Weights of a small GPT-style language model, trained from scratch on English Wikipedia.
Size: 15 layers, 27.7M parameters.
Architecture: LayerNorm before each block, learned positions, no biases in attention or MLP, tied embeddings.
Training: a variant of Muon for these matrices, 467M tokens, 7132 steps.
Each number is 500 + 50 x the weight over its row's rms, rounded and kept within 0 to 999. Layers, rows and columns count from 0. Numbers have three digits each. The size before them is the row's rms in percent of the matrix's.

# layer 11 MLP up, 1536x384, rms 0.0524, rows 879-951, columns 0-95
104:482515461406447497403455484545449430446580559434519483433487438536426397550420455455493488534442579548453473575536510525471536529602508427468476489477429491489516598576581454485459436516555504480469561462562570480534510423495453459437436480416601567575492501527508629497486474492457515549
101:461576478456542533469461533501441428494555481372464548464474466432476567495583544426512582426514555498491472424383487454534453396558508446438485530470628442455462425477513462591495494375515554512460444461497581507485483625520551527404510497549543576476527537528551460505512470577505523458
096:519564548512470598477483516451437508477541452448550411472540452519574470452432450529522479518498466462632600508577583537505533481529503552424416527505498556440443553576530432489521527568511477447488506458450525491496483445377543526514577543449531488567481528614444461462550505607538601546
104:498528471571453486431576376555545480459526540445470507380546550513434623533452576437415493520447485498481532479512417449534516547443526559475483462520570473499533523519520528493581523446616510511504432478445493475584550461461482543458503453627466530581488491532507520531565516660446500474
100:544578417519523551443537488521586520429570497483504487438522529613547524451450514590494517491559431551468507471516429511447510412480481518448522486467562501603543529493501522583560549462578473568473542563530451469560533529400527575474580439621543471464531487416455479592587550467504401541
103:430431581493440567483492474512570455503499564428474469564505454546460448482451442460529492426564499533483450474523409453485429443473521496518505424527512376467554489457523437588517504494315440523589544471361528529525545449481402552463440477577491529563553516510421530504487584502483442470
095:508535479503470648504452534483505526545538548468580485495586419452552508392469449510566513477488469517466372516441442501474507527507583498495501523403496500481475522444461470588459420533537468489556520520493581520401464579484472587552470547544514497506444548482392502456546410468462416574
097:555465574465526466508439472412482539523422515484500508537507505422555452527555515517492497548474546523507409495493413451491435495495426592517440409509499490544484463440420431510542416541524505516454453451480574446624521537489424484534496410535438439519462501440531541494377424509497483530
098:471441517455497490473458550563443511509576616469410523517445440537503582547472432530458555543498481525418491585561453518480546475465468477472487590385472559458522434469458510418455489399479427566518529491518537530434434478508424518513439481551578447522470464431422440476500490544411503463
098:513503518543419446430524449553570464513478520405333445417451607494467541402518499439517462570543444571489472448490424492470557594464507536559474559539498529531444553473465577630444495566517445466518529459537511543514453513524494523493532503470558506465475506509544457595478538471504495442
097:463356480491521423501517545474494482488540565516491530434534458485489509514488513450444528453523450526410432520545532466500595538396463452447413471523539478494481522524545502610562534494556496499466494448542545481614536524533510500468571570510457456552491557470513514492529530419374541535
102:493500495492522506434516554486477424510595551521460552613560443522540492522464465568541529574504523547438447494455492459483504473521519505609547536504489555451570553618506458406473526471559519528420463524478455401545546519506552479460491426578518504382536467518428565503481508523414418561
105:568479534548511429539518492554500492395552473503418550383478468507534554497492490516527518417494543513530453416519487467508441505543437619404400559467490510449512499484573527539467530476465449488529469499526489517499536558474505481434496349520489527483548553490443586554454570517526434516
098:497491548512511495494511420517519471473517524506452533560458434486519419540488512489422540466594536520439557600551507470496490481457583466495461431418615516488492551538481627417456560462526453474547421514487545507472483617464411523514518505493549464535527518461439528459502512490497364524
096:517530485472505518434522422551387543557480482530451542437514544490473555520525611421500464542489586504446516498438409551580593497547485548522506472527564508567557408539501559565478478505510482558471493426523584523482565464532570473514566538462490615468486528548478573458499486464463476453
106:538616476490499459424482537477517565510470577470478483545503493543534587518460576485489638519579546560455465483425396433622515479447483546461533531494448487456533540458508537484567469540454446448553488503439482482497531534546583408536516566486494536475473461520476456457551520561501438495
100:463537424505593445486449595391541517552503503415482463559529572424502586488565487537524443410526518464490523576446527513471535440518478471473406442506521521547545479502482534537393504450551484462501508490461553504476370537409450496542530499453453524544514476519457542477516467459553560459
101:556455553523568484465545533463508362562449573574445546450419466649568533417508532488431556414505571511499519471453576453523483523549450526562572507479536577514582486413588408451569504521488484381515580535570520539536446504553534541443526503547580515513505504444502559527531524467462468568
103:569476437410549514500541476523455506485504448459479670435569498336480485507512482523503403599510530501535469525581520479492483465533506549532584536549530434474555523514430416532499548534593507480478509523437447490551541550502478495462471450639488502534525439493516526547456496374440560492
101:508479420451440455500427467433509517421453576492490516447473529490563483494484403542553415487543438536528508563458462477425484434489472534483470392462520470531456532478476526593468578454504372607447577404537514456469524550552563388486498481492553473489529458571525593600541498521405441535
100:572514560541454496480444465524384398494462505499593464523472503557450439423556435448531475430580504508599487529485557490546556506486485502499487523461517529531471537521514432499544510411499448532450558509471486461500566484558539567502499478502466562434475495531438593406455551565405447507
103:446514477577437442440462508496461515472429425516519592540485458559472548531452502466483501500556471504433563520497486507516508556506539530521511504489528593427451392463536518530508486519516526493449502477435544539509508544504476520522564539501523483487539502589461485509385488475449551456
101:545422436448445571487554515560520429541554539473559470534486413540619486388502470453606520482626486614503530561533442445525540429434540493486512502457415604463506518525503557520408486482610539549550539484406577501502479444486479556520451490500492545467504498570471504551503507519433465557
101:608572428546449475501597482495477473451458518526535580436504504588500503553566443536428508459532584516482509469507530523545422505488376511487520454530436438473466488560464450497403560467592557464494487554592487534591460452491482505414418457467451422520523560476487444463542508495504490526
101:369593568463563440494437540544578410480490603514479486484541513574531451450424470537541466397625485562527517538507553489541558477490501433444564530511483582465474513492500449492430495498445424439466523463619476517556526503457555523547545480389453486497463418469503466490554468434416582490
096:485550484447525546509500519509551442538573533470451553426560416540534421417462540511530481483579491548464402510550435564417483481584411508526551627532484533483495490580491507503507507560510503547513500486517582403500442459546451523517488540484404573455481481549556521480536509435398474487
106:438441523607464571426603425518533473451484492405520494474498475495464543496431491500495472512504521467540509521514504554543530493616533586497492493472519421489552514522528482572581486543562518536562535427521548519576420472478562595498490488502514561501475644458500492515530474509463444531
100:430566469503571497532464495478542464488433492535477572432568497544496500497548404560440510429492499550489454604493516528597481468536515539479486514438487522479436559560479476507473474475535509481501505540531490512533471511478505483508414483492496494517542589502469450554567594529483459475
102:547553555569494502453448488443495534613515472503426478474468514575521559474412588488528482603501462494560455509544533530455538374500508511440428497495540592486477545546483478575484493531540492521449547500534383437486450449538480518581426475494513471443531516564583610447455392499420533485
100:477497548406540529547498499463418478456518439496506547505550544523484500595450510417465492543550470514550492484496457475499475441397557373557515504547463500487515471465508497508569525526519592498466556429482482601502458602579461465517594499491427628483490501590543437548546431490418557502
099:543620487506431483513486580450429464569422525537493453441464395379440483555493557454546452502554443558507574451531452541602478402467433435454407538515449469434407511387459517513465459439513420474437520424491444434443496435519559534438482502388592422477591494479499542463472480525411456511
099:471482565446455470517444448376550466513417530571530581531456505561513507557437483551550428481541573496498527518585561482534484435555522440605456519528444571560422500482512482573522449503549461501440552414522294488504458515629516540480497611467508497446510472475467519517544435514581504439
101:562483508415410492451537552407504588570453483461499489465406531471536479555525547512567490430529561546530509499524577414491492476449520555485434520542489468521566520539449445489453501536473559584548418553424522505509413543469509546552465555551517662519506493574486551509521554408505533517
102:570553466437503558476415476486531474505513535612583569539467459407548516419384531445539529438480595487542471469514512535511474508522452512470461450489452460461482527509561514546441538573508555554524522506446471497551518439479518471499480470470425513529474513521440457502476483551564545450
100:475475500492529553474487531497604576558520447478504520425496643507571562475458474460588542503557533471457553481548503453555521518436480541459485440529448477467472406415519537521473469485570492516456586574457513526509439517530418549450545515549531443534597539605435575469551505529462532483
098:572556522456590447454353475537413506513418515435487536525505517472482458563439577536496464458505465424524476476507467555407504527457460488614624474527580437475477471499488392595541491541483497423482486403545442440479534534511471469421524546359569488465483470465526470496446540461462558541
101:526519555507485505489511545531450550545383488403458511458612552466404519569510476435488460473528554550628460496594396526551562537476486368469492436489452484461480436587548547454532492538562498520532494478504567506442535498473531592467548501462484394608407489491478535455456489524514426515
100:504459515519577543571461489389584496459455459488504506417501474619519482414461494437437438459525569486589476470534485474491502498496548536486495477597493468546461531556471443459477508535454539552481436511510574547434504541573433402567635529474564598489514501462539533505431453530546440533
095:584517518542420491482389521499526450524454514487519494486515543576553501478442489559474507515543443418547544464517550579517406422500451585541574430440501467619504412487512525462564488428469534423555488507559541580481473496563509628554483519507467525524530463513564490544453537452483438466
102:567479485514423468505448458452604467463516446548470561510455554535522505576427404498525511427457606478445590535454476531464426501593420494473492566575549347488417559552534580571544488470516460510533503563493499552460500571435484520500597595544517552519489549385462565454430535506423480455
101:481578470524574606431534506507528435508505457448429543485491566628435447505551483460474538539547555474519408434514506476425571496433509571559503537473519570491466464517561482557503528471479533542522482449510492538577398447508511474400503462573490593529525489456490590463563514560458583502
107:500501485495446456512468488573565514586544373464572478486516541539518519479532568487536441472521527517541530487540482522538493539564478477587562525515563507424527433517472493499570518487522566470531452451557585449487511418501453530523505496620436481548441573581546538533485501556429527443
098:560472484515573548469524603526493501517529422501534566515453497521438499524528400506562579434386532571507488515516520595534457479599490496560451567398515508485538486427456467434526539457532440519647534430497413517531466494538428596503543546547532431475543501535500540499494510506502460510
098:483545424478368494530426428467508536496448490431547539469441538537567520460465498419438686455539475503467458498483503456422503511484457586539535460442549546461417509470459493519501560471595504495509542503489507584619509480505581469380554518478511471450485501475455444493528558462488482596
102:577456443523524482498508498514428521498581588470550494445464455498468477508557515448518540531560582437457525510554466453472434507544534475490437391563555504455556482534526503522486490521538556539404512465591554535483517552470364542443488503512538484468542500534454504474579347563493523574
097:547527543503484536533556491439529535532571472460395414526517462518538518457485443441485560417578467502564561470444496578490417519482376526548393420620469464499499457501522480637482455489465410531399491423570544517428503520490561517587523464508649433511524498518570416482529531408460488578
100:510538472535503513463523448526501448501513468500492526446448455470470461479497514428481471550499438509481501562556560431511538451504565612597445468518531499428516528429542513531499587390460492396560499538523511384455535514432574479456485569550500557503448489459560487562437485457570549552
104:562516456497508480427477432494481514467523461523445493519464460528536622598492515496512558417490453449434428460547468421465413506505461596481492525429510578470579511510508438442549513557506481525580447555426459462554486551497346576428499525491435478542505493468580441542480642547446463562
100:456583562556503565541559471496406433461560523453473462547627502512443473511407583495636579396488490549535542579571537502520471567511558511501494518474539504474553444439584536460548429473413527552561510448432523576527545442496473498472381411424548525532514522461520410524570468534533594394
100:474562507534445461523457543473559465461559455573598555470562518593537479431471471435513479525516479535526610515408484489455447501482541445486495499444569422501589495501527497479491472405528425463536413493440485485499513495568558535602481525513417557501433464595511478566561435462472465564
096:531511527465523449434548616457511398510460527457468509558532515549483490577489421500542536494573599482527488452532506466505481535483535566493450582464568489526500603526485412533614389571545446580492469516459520555532489441494519366480514449458494456494523495571518542491447436432582507576
097:499551457536515497528453555535502548544508548501513514491491456498456503433507437539438542485484496542430523461611556548530433526489450496508510494462551368469501476489443518517517407468524492453511443355462508535511438489508471560456479379448478501576484510532444538539418462460529501518
093:430504479450481485515603467517475488434533567478447482510521349530419645554489567523495388606538446494542530521599488513590527486525498533510572440443383526481492455430515482490431404525497437401385522502490519392482468451612477518536444501494500482462460570458420459464476511468478501453
102:468500486474522538463577429439420562466519460519551549472556463506427488428531486509489460450490533528444451457498522534480458487448497436426577513447478452500377452465538477501462405507482486548500539589503480500528473536544433486503405508616459507417384605478479405393445516501526444553
100:510518511584447610506526521510498439450529503384543510460424570512584481514439491525491511433440558515526524482491542543498471454492517536550516505388469532497473579521515467494448609517533463609557529504473538550454494480533461521487573502544465548543528499484463635525516542483481466439
101:535446501549471502454509509435552583496434524514553528476450492467571434444528500430556470477509487554559470540430433467453522474436538445520487474546498528442542462497528503548495449512519473526421458480492469534573508529494567545593468486566523488471499504579480495515546505409566524442
102:433516545538467593564630458490486531444531484472495461426537488558555525549403533497488519427458564500515565543609460532454593484532460468494544478439476498516466475402417398564453449487394441603517485499553499508448471535425403437511529500595505468513542513459547437529469547529585540449
105:455538511459504444523510523433543555568481530508524530503477456483570421528457507534499434465502476437510562493618515471471525399528482527476550409501520518495427487516536630563482575480556472517510560474420548509517552461481452456469499484438496512486543555520452430510419472465514546512
094:468500363403401592533469446433550569441609458516448522456536504538510592527519452507558491549425497477489427565497500454499518468568489525412432532467511520435390563474565525529494451482519513546420490540496469435485551583581491418553594538504503460411519623449550599522521557470457545442
100:559509619508494506444590542513480511400550486630504558519591466569523542320466508519504560456446503510516505408510579485467472504477455543541536556497513522536519493471527498542446437578419446412497596502478468492495496482498428483491531459467450605559448523598434511453533482482499455618
102:567530505459491553440458536499499393501441535471423616519532555487515512514532444505544480499482504534485515500480538524574538633505502563483473507565507418503542410542469514497526381530486536505595518611460492563515464528510530443491575528504469527520490530533412456392462573431538550445
098:469623546455430425524478389523497389488496500535496483529399517547458537509585447538479561531532561429484407565539534584489517519490569571406418533467519437507558497440555529547436542533566548434527484497507559413414497499439447470444495588575441532568546502353513495538625508521469484412
099:380510560550502412443481511447544493527529452467538487574514552558560438504568494497445473448479461533452431488649536468368570479574452567467488430467421489569499532497461564517508535466525521438389462508587471544524484497521631471501479484595423551547512488601463549574523507470481415482
104:502456478585493474511473583457505487489494454445429512559500548463463543502485514528512550484540343448464477507581429538499521438522546574554501521345556493432612465489526568529515418493488535346519465524492586439489403420492445504484459585532532450512468560534509464541395541449484443530
101:615489483520590444484544529483451523518433482550508457602362522454472480493499516444532508469539451547417380514500479473462494568499453488477430514455429481443547468549546467522436535434471508528478494351469457478490550611397462564559514564540544541490596515447470445551520557525557467460
098:515523537506539553496477586534488480515519398477486502502527529472531488506494517476505525422482563480595591491482556528432438500473498479453577398482461431455455555526566566495542408443452462503459491440566505441472517577498464530474460421572530556579422451523447578485479485543493441468
098:459453442404557507487485561502425467508506458524480576470496503524535525592487445462582456465440463554532612481444486429524519545527564451540410452539468382580548478451500480520532473492457574621468587476491580437442578436475511573371470532489546560502411517494497482580560485551474505483
097:513563532504493545383536477493423482478466571428540426533464559491554525579498500561487526417443493531501419522416483470513422381525473435422452482517621510501485549482459590465481561427564515515563534466434530545502529506629445379480467485526452571434393505515452594514480466472467572501
101:540529522458517485524443520518505506555535590490416482529524537482539583443525430480565501394468504581509486478584525456485409429463431592463489554589559501484407414497501429515495504482625536525538429547510525554443564501570473468521535518540554462545485363603587534489534494492531533440
099:384494456482542473505516507592527504412531549498489479410516516433417513515479561414399509470545603532583485545461496576507525478535418502495469593494482534445479548478566539580544542492491535499419511515522470468496494497441548487443444497539541477567518534429403664551447513533580580463
106:513476566577505440536576461502448482378584439437473430535581602435559461478561478462514540507521494444518518557505490438548492503502508508434529508493457460491511546527523384506473443420600436503508438515529486467464475441556473538512542477497492474419415520474467432551571502411529483482
103:489585527526553486490431569517476356426561562447508441458501527489562596460430419461596464492532533453491541458508493432510502498497530603496408402480425429473488522433495533439426501441508532476535498561446481503500463493488560467414492615433478524486531585447528535550490519533502511486
102:467528516545506523477590540534604543514514465608417477416584589576599417565461450434422532376505496496446476484447560522495411517590519553565476474425515495492499510485516486527453437411519503485559536435461540529505510520500463458506465517548518580498605486514428556483591535475493485551
# layer 11 MLP down (transposed), 1536x384, rms 0.0829, rows 879-950, columns 0-95
102:451489510572566583534534466473478509494546447511384428532522418448455488483491556542507406514620560476552592461501532504581596478451501439409473563621502480563618426471511450493552498473428492520544528522553417533550574464491544504515454450552482544470514518403513439443539424515511473502
098:539443432398486544488461497527466532554563403478477506480504418535555453409464523496446586520507560471453470508446480545469570398501585479523669454526580483471539560488477466553486398486508480530467392497495560512523561457465519574553505454555423423506573514443520503456509599471472463466
099:510533446504483395483450480400572525562519493506500609418417502485438544454584578514499475486502473474463522488450448459482513522427449454428515627485608525550438536527591521475453463401426513480570483533625452463515451509539444444499499536549481564591507445353420533560457490448501492494
109:501479401503517491528428478518491511455512500402457522554501434478497569604495585482479468485497556461429438474534571503454558481451478472433576581506488591450578535564543639498416509536521551564526537518518489491485475560498474572540545513491500547555472490530554574404462552552455496469
104:447549469618500513613469500485468494545506553384402443499418473534546513412400493500528482511531485545544449617580459557606525525485449489434526565474504472466575489476595474574569500463577543459506520457519542442503591605507612548447512459456439451506537503570511493538552496475508502499
102:481392525512526508562398543545512435516465537459520425426487492482452560581485428463473579413468473523388516518512545409436499540517521604481531497497459488511522453478440493459498596433471384601544552465540460510551537484505466403437441566569531481590458495461501525429554495461478533481
093:555565449510498512567500419506503521554456588455478447532551464553370513537536465515513579462427464554505594591445569495489474458608562502517514612477538495580516412561446574506540548575528437536413509495531506576574443444547537466427559568527462462555550494442465547607487411536469510540
096:422520503405531564516363480507561569437443489497504540421539514519486508486529528485681462567502510451550498474488602473522481493572529510576588514500600513553556550463546492496543510515496456496536585418539528530493527420535586463505555522499537434541588467505530419479486508439522499502
109:461534492439483502558503498457545431454452477449495477432510610490524476487574517539609510461485404548448514577553495525563610523483575493455557587562531486522516463422528532411460528477541508507545598531497424560517434506492534433573534490447567429446547598381506454479560457455495568497
096:564545493586481471442461489451449451591449510493495491518490530441442507496504513460355505485521519485601553482499472485487498454470528516532556545447459476452483601518481499456521487493460453517475470519523410497467467463518471449560469444487514476502515439434448490453484429533430456515
099:426519417544471532522530430532479527461435478556489500490537567567495517400413534455450524516533517484494542618492448515539463566518514496508384513500531444511544489420536624450518484453495536555443476510565548445547549453501439490536490541448460510596510455647472540543446577550488535521
097:558502417565510549469469515520483470453397571545535551496498506433479513500482512425428566528467482619419506468439499521515507524556518477451512526455506490611505395486516529599536409462535458486528420399519378421476521587450561524416467479456519533500494507397579478554601414474525545458
109:470518476442523482430493489512470433425498438528567483477477464496470442492509464478445584464412495455461567547450555543440482469475545496434559498557523551469463589519420525518573525540573515476497371466442526362542514560448456492589458448487581456488565507499536555584461445560447424641
095:423498433530526531488500495491483458394441458461470581552508518320531494450406452493479519509400511398498397526528496528464518514455477516450528464557483472566584391459535525439561539456476473579477520538549531490481520532435555519454475555483570513519514477532477462540498514498561443513
103:502514392458572387515570576467463583535461547516537586512498509442469414531478481564509464595466487512475467507443573456421486487430435430422503523519487418435582371494488557488545451482513421464500493500540506411486490532490566478435531391405502513532516508427524486465475426571449504447
100:452530538502518473534460520539528460479520539511586461487517533455479475431468637576451461535407536547511517503430659572447540494473361542531429545436515448341388541489535495561455407420540429492493534527475583453542530526427525548448488515470495508573468544521485502493508420551554309568
103:523543543412484524534491365596407507494472503494560532456430494518425497567564496522560495540454387424309481503494483502538497477477463495488519477467571391515447568464506502542438457528485504472508458427456512525548518475462513503503532518439549352479543460511503465429480526583463584599
106:464432459491511482498498458510543517588521524610499490482552534544461456420475536492482470521461456487506536502509568541482392455530479491488526569496540607511518527512512528505413564478466473488493511644409493545583467373593513476484466533521531498515603387517472474574475454442494442537
106:447543528470421577515516609500455436373486499422491497534417550508507483527526471490424432480457527575479595489495528542608391458606520573508542500452543511482525516501524490426562465527447579551539386474560485503495468526513493482448554629485400577514448486477493510527484495503502485481
098:553415518412448530542387470546566477569588448468506515456468516426523497548433502438558508520527484485487425539492487517449478419600568544435479464536487548414533474574398479425507458555582582496441422367541483538446529492559503555405493539518577501520483514424436515472518473569504448493
093:496515486477423484555513552545541453471504502409480366458536430607445454445514463425589544469593554502399539477518530569382523515515602570481470496529482499505540483558555424486456483552548561412468570485492508441555538505510498507503568570514419502488440523454479545485567536526479512535
098:468440490424547567524494520534512592570479513550532616478436394471473545547468504554566513470464537566551483536502537559497478496469478491553423537511433518488493495495544541496399441566485553477530474532439489518566392433516414453471482500489494405496546423486461471348485475402514498536
099:457440456421457468489506488508409369492459503539562482514438536570549470415525432587528450468440486436631520501525601539435568484478481521534534437487479499449498581557527466406492433530540535459421480510482476575475425413522512486535475483465564430521482513548495522541533556483485479503
105:441508534546557478562468488428443451543492511543462451529394551457488527460522519554473487640577496458381493467438474525468548495494472474536480577487590584565580602479527514591454555532490465434463392443528492517490442503497458595430478539543494484562490402441500525534426482530465476437
104:566403463456537509434577443473496610432460457517469522534517487507578564507505562516483475494486398475514363536439514495477554457455510565540510397550473454461485544499546584596498517543479417447497531519570487471495449467446440421458564542492480491499589407463421557500441467585500502435
091:482369545480462558491472533529510577545492525440543650526543543496459543534474411546538494543391576520531605493505512493592590493444500519510469540493500483538529487385504459409428443528513482527523511478493460517504615496520593523466471453485596446514408640485534565528536530505512510516
097:541520477517490506526509526549506413479554399482457512496485465520452665500499567519525498502553545461473431515563550484434577477448524472481596475646571431435568443573624477435429464480533445525533460581593492511446555543495443534478467425502413441464538415579477510401485558447542424513
096:567495377484569531511493454466374508481497545469503527503547454406531477482506517502494542499481492471448486447475582563438523482538505464441518501422538491454431552540402503433478447477515496509471549538472526526395462408506533540488592511398511549465424488593508526550537507490474483506
100:526473472411587502474506531552454522514506485507517419608467454454489430473455397561484457444396511559496482531405449459526483493549555476617558568483436557440514521479483474464417445499476511553512523484433522565533489482522521551489576467436434532554459409418415552482561562508598548509
105:469513557462546551426386423470469534500546482514504538515443474490527501459448537500573587527434482433540535527531465459497546511487452508499462515544491558526522610461378585458563477571477528502483531627465470495448464519545392546376477465463408524529519549523581464532540478500455546527
100:526523492500461522485511551565485557483418427492493514429541528558456558490443452531531524452546472553521546422559469450553506440412574477558521534570485466544561563589534426415386533601451520530595525457503519494410463514421492491454483525481555469444561479392586500381492526476562565515
093:577559511487486580488498454478450467586459483461529490546445453484568450544572480469442444444523697544469534448539457512535394446469459435508541496503505524526442440458450594454444551517494517476498541519432420567379491402474432570502632528514460497503447534469448503484524500516416538496
103:438456555493471485531495420500468443594515455608497513497542546500539488499522550466519506518462565503505504565476426455496477502484474468540435518496453501428416547533353572509565441490600492543520523483507461582515589443480436536444372508478475569507443482374549474488530499396468473448
100:547513583497497550497475462430583550493503487524514437446500471563594588398521518559495634567505482490551465509488440505347457533443433465476489548421520469526481430567471440529489582491486496449514502549494468593495525459475543591427460543634481569522528435564510509516471507591468570451
101:437494476429462395551462497581514504426531607552482445563452477466454464518429483485524535421495481528534497457498438443478592547476533623535545527468444484500452497515527580521494534497419520477570497521434510519527441525553484522573476507533544574455524530490602504495511520418500432486
100:422438473499441498455436507476467484456461425482374499541548451448465482458536383467612489526473563595406463375506498481602547496506501516647469479539424577596454480492469531534529496461546452445472493539498558440487546452519518477526487444534501527522444436526495532522612598491519490459
101:486456435471517582557455436472505532511478498469497555518497478484523538437520448540427510456521515536455514523468550494452461429555465492489459466563512394557555400468508564448518535543469548485503516445508478553511547541519449595504548508478490400516559398539541518563480501482464463495
095:408510600470436587544566461560524519593448569554471477577564480382473420566554542469459440506512462596581433475527492522457525548520558566469502462473377588481467435442614479470559514484464542500494521402491490522530463592420527573502458405540537486552483495475536453532552499475472405558
100:502475512476428446508422422407496498453527456460453535517465418402535459501500537447430503496495493437457496438539398467428592457456489510559474504450553521497560563433444599577475507417538434533560418461609554498489444475531460587578506569483460592492548506497534545483512443437502513542
101:519558519523406516566568599433505444447489571453626539507477572394451465545430460496510495571489511416434480525418457582559564466464543533452550523466566577595411525483473529409543455560431519537523473517507496482546403532464465375491482534423539508526529456513532503462536487447426584498
103:429459479513454402512465579484490553426467543523544478515509507511523551558474563466519452523463616470508562467507542565474533485550443614433462545487484454519427513476444435495566479536586504539564561537508554482391546583454522621401452497428488372459524523562454511485440516508440479544
111:427535531563408367559436511442584491549479482450421482461430515448461486474515460368437490537415519493472551455447535417427499519503417574404500446524492512444545499477491451433516509534454475514452517456581494551559532503470519489491554503444557449498427495490473455511461467468512514501
105:492521574514555493481472537496553485517456504548550546570453525540527610502443520513451543491486550487563560483423489522493512528544456592524513463489483523489470401521479488456456547604472549489439491498477449558535509427446497542498472485554460451520555577526498472522534552542531578551
100:473427544584482546536618488401524486535530513547473433545381509558480572522476454544593510573505515410487458512503563500480529533478568431470553459568557519574471569494543510542511491552448446608532485533590389487519502541488533566457490604505509563492425543514407395458420419549529500485
102:526440505471470453563446523535513466553576504505583501526533561503479509556531561604459472443486525575484486456491462536466557619479469539461588537409454531517570476441514493464539486492455564481428482554556525458585507462534486507539499467407500565569478457580534461494504601574568444543
099:545470561557479516494549433452412469539423432550530418571522449474488431427450462503567492465498495473543502461436449427440467432480461487434477512498505502467452429468384362516453517540472464487550424531456424448402434382531484465540491533525560413466518525481455436511480495490502537606
098:481483636542500485502485490545425473529453506562543535563488527439515535522542443457508478509525540462476510523414481430509439533504486507458429525509519472515396485518532484484556523415505431561557400390382498524587455556528456437536467497501466407528481454526540393519444461566524503524
102:489481641477468475493488402505486440497536442409554455530524450527504571654557475479538475645416519511492513522490493529540468457448514392516580476510551525511498471567544522471474553578613501469494392490481446443484453475465573495514427514526489502479477523453435440481416327520467588559
100:480533539487550486532491543553554504588482500517439413570546537473487529502509480504423494530525598409370493399459558526444546558449494517376491486532477488408545474545415553479509488529470386410413516534544575498470469484431430428569475502488453498564483607542555494504528437439494519549
101:505380554453484479471405593445435472483437430557447519444541442436447475365511508481445493608526483457530434395462491514487480499398500505482497562506453505545636528515566492496456475486452490532492458533459449460504511580500473422475419477478520539440546527482499476444569515507494421537
096:515449400485503481464597433448513494486537497519460530480457471480516477508493518575533472478458436481518521566407510625491540478583473373485441588504522552460575562511455563477532565513495447387543539458519513484550432471539432494480523488603469555427526524486500464593464494512491485503
094:528476565514482472484493512478475508442592473500504442489473383541387489568475514517532483527449537566605463519502569485537551463499638547566351472479466472537451549515426493515558544539467508450441520502567495468494507533474489511507439561541417471396440535487516495592596529528544419523
094:510529465558537459487529563479572511599543433538529515529515561482455501524547493486411536425474521564521506508507456515531585458428535509417528544569476444631568503608532464443510526468442516555513524477581532552435555527454488623507489438564516443545523470457513588552477520539492463426
110:451477522539508575497563524544500485522566513485394440512449463496480485497452514540424473522501536537474564472479564478568430495615484453414424534439446513441491478500514538479520498518416450498467462470541444338492438418488439438524403477397523588449550492484503445463505432547539501551
101:444472484506533518486489523522453480558486457465400380485521439479581541506408577433608531534459531512435444474477463503425494379522538470649541435570504549537458421620444452431526442470451506475531457479511477480462593488441420528450474564471455526493523580518432484507508530492499481530
092:581562537502479463444537480562485509434479502508455499497485584597417513478470435471502488513411608567592500508549520496469487529581538471512488540407461377446473575482482576532441512518422508481562497519514456494502502481553558421371536489458570518548449547496481505490541570433379528547
100:520444403557381457425467500549492548569460540485545508592504572548516486545429505508483523497443547506491518407522519562580525527498524477447547534505554488539487515487503516475573485479465518548492464558473574447506535599479436559502483526492516424519468458563503480547504461501485439490
101:468550489509505500562555458567502545417490568406484559515533459501473583486500528425462516502445481357505530401499475562483520477435472457456533486499500416444489485501519461431467487547522445488524531606515534532448515594538548578586530492497500461524498510470476518459439434446562533511
092:505475531466513502425473531538389496515478445514491458492528460442459489454472514496439494443456549478482416511532489519469515553471540480516527362519407536563439420546482446455476561504437476467554472459494424538488423469511393554463463430434401458549494413492483478454504454457530444593
101:448475557450466536515447430409552446500483503484488607473437638535555471480462557621495471503375461449498568498488412521566493458472504562469435617428493470568506401519556499585560469550480441468576470461704498448436477528483556529542452505550506482477475489522562526482549526474508561465
102:503432514499541460609426628561466521528486502458540521560479473532575521573545506485532425456525475544534433488494469504435449493448372435529582531439442408444540465520541413452470491516487505530409481513496459525562567464540405559461637455485545501506515508430526471478381416536518525611
100:414580492554508440569492471479483447417421391485596457471519554501524552472398560465493566422456521476526560442418419564442498488521429427364445496525478468530494458466486590519540482515470506467581496443408595585447549514585610501561528588502441456486506629455522451494519528443421542479
093:572544444494504650505596509554491435508471498422473472381496499468471600501436511469543450563511463406502405488515594445576499503495515478372556412531485477472497554512411428516516420481526474512539531544517500557519466454455480510469470538412487525539442458452512511496454556538507474497
102:462469447556396447560487427483520438520532417485441513449500510427385548575449488511543417478529531533462494514544484478521516428533551492516469391516480556542560450586490477492453611583514507536457585580565476515516563463407442545558544496626416442516479529516491509521517500456451506519
100:499524521473466583456490473445467531468480498450596573398507528557563518505462555442533537468463493403515507486520533421574529570447509468452473439454504409428544420514440429522435523433445546425561539441518422502483522570497530497507512383496525387479516504469431399515527415442461478499
097:524459528505535478612401499554460602617527542443521410469428452523590494478445538551474549544565397575463476486596470508460386518510520518495494575484459551517443475525452510495535567451512458402564468507471457422503522473481577407402434583540500467512469469487552516610433492553524572594
098:492570476446500513565580591427586529437496512613512424527523520650596512532594501521501498547579443511498402521505530483514506427544534513509539468469600536561501473472459521450465500447534515496502496576518475486563366530586576412409595492521508484535569427502520510513469552495552438446
101:457475502437484494491529533482549576404457503515473493456469539508506499405505425491515550452439485556502423536419481544469602535497575548427538518533505471511494498505488525574523515557449536417456515553545475580550448526629517485525487486481456425444457532463524589520537462625586469431
093:542441472489489488483469476449512434535477462456511546527440517609446433533497476498503477412511466490483575526441543553498456490513441430412568561437464497439546526449443395499501470480515414568539444495454505520554470464492496513515536484541438482436512500574499494543518455537481527519
099:528523508568439563615515534443553471503460566493426544496493392460574540598559390507432477489426619399548480589528482545511591501471413508527488510491522498547539422474578545496476523564427530449498461475531410453453526504470543536549481575552467511508529531509412395431571517520507411517
107:532383568528419457502589450513557434538503473450501476408451598541511491537444534473503569535509485458546454464500521503494515462423542507510533369587521524450613358430441533507623534547452472554517557498589579519534537522468515554464492492566545459469485519563524517462490442490522505507
105:521396493527444586512457442524491504452457411472471483389483514515444538465440518496504537514460434471541476463492531619502570584478612468509550475516442524439456592534437491510561497491510544590420465446518511592371448513449456447522498597632538534517540528494506443511533431500448460534